Weights of a small transformer language model: normalized queries and keys, 401M tokens.
Each number is 128 + 24 x the weight over its row's rms, rounded and kept within 0 to 255. Layers, rows and columns count from 0. Numbers have three digits each. The size before them is the row's rms in percent of the matrix's.

# layer 2 attention output, 192x192, rms 0.151, rows 34-62, columns 96-191
087:166149137139111156134138102128119153133124084104161151140124082127156111165174135177178145081131131130145103120108134119102157085150184100108113148130120154105125146179127149141111147111123150122127136149125134125130129124120160133118186135139136143145117193134115114150130125107120119144
095:134167135080120146098138149153158160137127119129127105107127159141162149098176130129168133127152146149147134152140140153116111129159183125152151096132120170154115141133125106118134115155178147126147144138087089128111113082101152139116120149107140125133160147158126123102112155099116084139
103:114103140083169154148079113104139096150118142113108137104061150145112133158110119093118167147144117166131112122107131123174150102126144125133086097144148116132144129144103126125165085125119089145160129138119127146102139130108157109096126169144143103181151119119116086149161145154091084173
104:137102135113136134136143112099131111202145180166144142148153128152177103110118107111116123132124127187134098127105169137109136142107147138112126116169110142117140150117156133167094159112123110088136142135094128094133103176111129145100126106110120114127131152094129116117122135131130097126
092:150130112139150150093094171134127144113119141135110100130162116114129128144134106129168097106100143111137112102102121077126133060152104126134149158141072115112139096129109091105161095111141107116128126188114101128143134129149083136131136137141150179163151132157131102118111109122126198073
106:175122095122111099093114122124155144100134118063147118134174097130116160125117122112143130126112095171180177115161169144135120131147168146142136095090151106121141094090185127094110156131119104095138149107116121135132140115105136141150103134145117132125150144118120144089182136140130083166
117:149131093134087147073119106158118140162142155148098096102070153201130082109117115071167127147144093132123117144120149140107153151149143157124169124130105098130152146144110137149155130126106099098118111081135118141148143121131120119114127170127143099142168092128136127111149131108119112131
098:101112159103153127098096108100130158113158123152183153140163151138052152148116136119147156167137113132085111117138096116165112131147185133114123134127128156154114083174138107124109143141134134146113095144107133129112168131112155117136138101107093158136087123146126096134116127073139109191
097:138146141162105150137126170165079148082111094137180122160119139122146107137080093139128090122123159122203111140133150125124118114145124150125130102134112143133155151092165111140146102106153129160159111096145095147142122116154125111117100109116177145110173157143137128164138103126091150106
097:116071098171116152094107096106144122156105154124122094121140081123143101123110087111138138094130138118119129102159180120146130158108175120103117112109161110159113086119125094101139152125129117136132125117144121104136136167131121145156120129087144093116128168110126111154132151078143179147
101:149112116163096130093131136095105108124130084155144122125126153109124153135135163100127124107119093126107094127094128132114118115141153172130110158108092111103137142127174136111114120159155137076134117101123127171146124169138132150140099089146091161123146128137123111143098097157131101154
099:127140092130108148130096114152118142112093135116126123126108099138171079123105153155140137124138140123098129161155146139173147130137108116123139118147150178116120129111088150117118142118138131111112150184117082148127101169089120119100116185141156121085158123113170108144075122107129127110
097:097144127118094097089082133133126148153153131124120135126139123109124118117148114127156094161149155115120116106105148082164119156123109114137107127151156117106164118127150113115118132137143160118147099139104132189099169143143119103136136106124160120139111146116113114137132137167145140129
103:066128133143104159119084092135121137130139116139148107152149179141134119170149102133114169111138143124109140086114136123127120139148149193097188143146133138181119127168128152138162131146105108161110114147140125090131144109097149168124117142111105136106138150143146107124114124141149188109
124:156154109136067124118159138124118141102128151124116161099150105145124178121187107140181117130136110118135137122161081166156126120129132090147161150137160101087132090126175116176166116091134066091093175163142129134136115124106115152142099107094155125140135094077120117111103119156159107146
097:129135105110134112156134111102167127159142163131129110179136129156136189101142148108123106094122153148114166127094064144141094103137113112142129115109105125149137146108180081161148110138172156071136120107158125131141156158119125159159118117086118139163102104065125151120139093116110134130
091:131146155156082118143113159137141146122120158102119135122128114112115147086128126137144132145119121160106138104122147101104123089121084066115166094145120139107135105131117143123134084151106134168115150067130153120127103100097115086150105143129110126082160105129148092175131133162127080134
093:137123092090115116100138141112134163125143132103114139096156162152102130124152088134177137120170128060091134144155163117103104126106130169125081147110125112106089119135102115095120137111182122166117109106140147152065149132122135158145091120130124135163098134144084094124142087095145166092
101:084064140130130122132156144116141110153147124145140107134137132143124127106134107127074097138105103182155136151113156153070097206128093109094106135109139165123147147135133073119101147139171117137103151129155162149136151134113142110121168160139143145096135139093152158145139111145094139129
096:133080123091092185134132128125163113144145127108098159119167089171109159104138130142140111123097117095121170126119174109111138123122116138109201138091057145134121102111117147146116171160097127136120124109094125117102104140100123081109122132164088098105141127103097143105107149101138122135
108:120118137147137159099149172115149129103160088153135105127149151129085158147140147132126122113106151109121110125098138141105114103103159156158095163133131112101107146147165113105160135134118115152144172145128091147103131065116146160084129116097193091142132144167123100130142116120140106094
094:131172100127115084082133124138119128137179142156129132131118108128123147077102132135108103123113121157114113093108119156114132121147087116111142087162147141133131146086103125138098098089103139122077112068157153128113125131147109096127125129146113133133149122129110136107113120161126147204
099:119111141133162146118095105075125101122145127061124109132184127127099118152142147142119111142127121140146123185149135128133129137122130100172155120135119164123123138088135078117131116120099166104144169138111121122147174089159121147082122151127098119095165135129133083133123102146180110140
086:129125148114142068091113130155111154102136189120124134152122142135097103126083158139102160109089172182158120098173168149094166136125090165129171125130136137142126169153114144140133159181118120133116119185113122138137158132136113170128139093081132103162128082105115122125126132115155162115
110:125153119134141157116137157126159117102095133135121151085113136096131156117146125124159126159118134184111121136032159148120100122098136119102128109133114147172157141119078112134154175136157133137118130095120130170119121177137135137130148134160107114135121137118130064136111128146117094137
101:133154130104158135137170133136109170110112119144104145085130124141101108103145150125088140138126127133102119132083142130117159095118149183130177138148159101142131083135105130130115115145171149106156131134113140154119121118129137079112147116103135116097101120107117166131120095157104122136
108:154131124112118123167094126104098143135141128130093112108148119139101172171185117089145142114100158125143153105149103127151126135122123134109125137099116134165162161115125123153118131133150126128119078116120121114169166109135122112157160126129137167116105107168143179086114158108114161107
107:122108136097113155118159130142135167124117122200104101164113121102146114094098117128115122124093140108152149142164098163129144172192121107136166122096136151151083137110119100109119122106113129124130133127160153072164105118109109157153142114182111134141105162092148153133095121125100130153
099:148146157143117164101148172111132148127132139129135126109122141142162180123107120146108127137130129168139126119140099144125112128125145093126122068136167211135132135144088157163126100155108172144158102170102093140089123118146143142148152150133191098149161090144137113097131151108128131103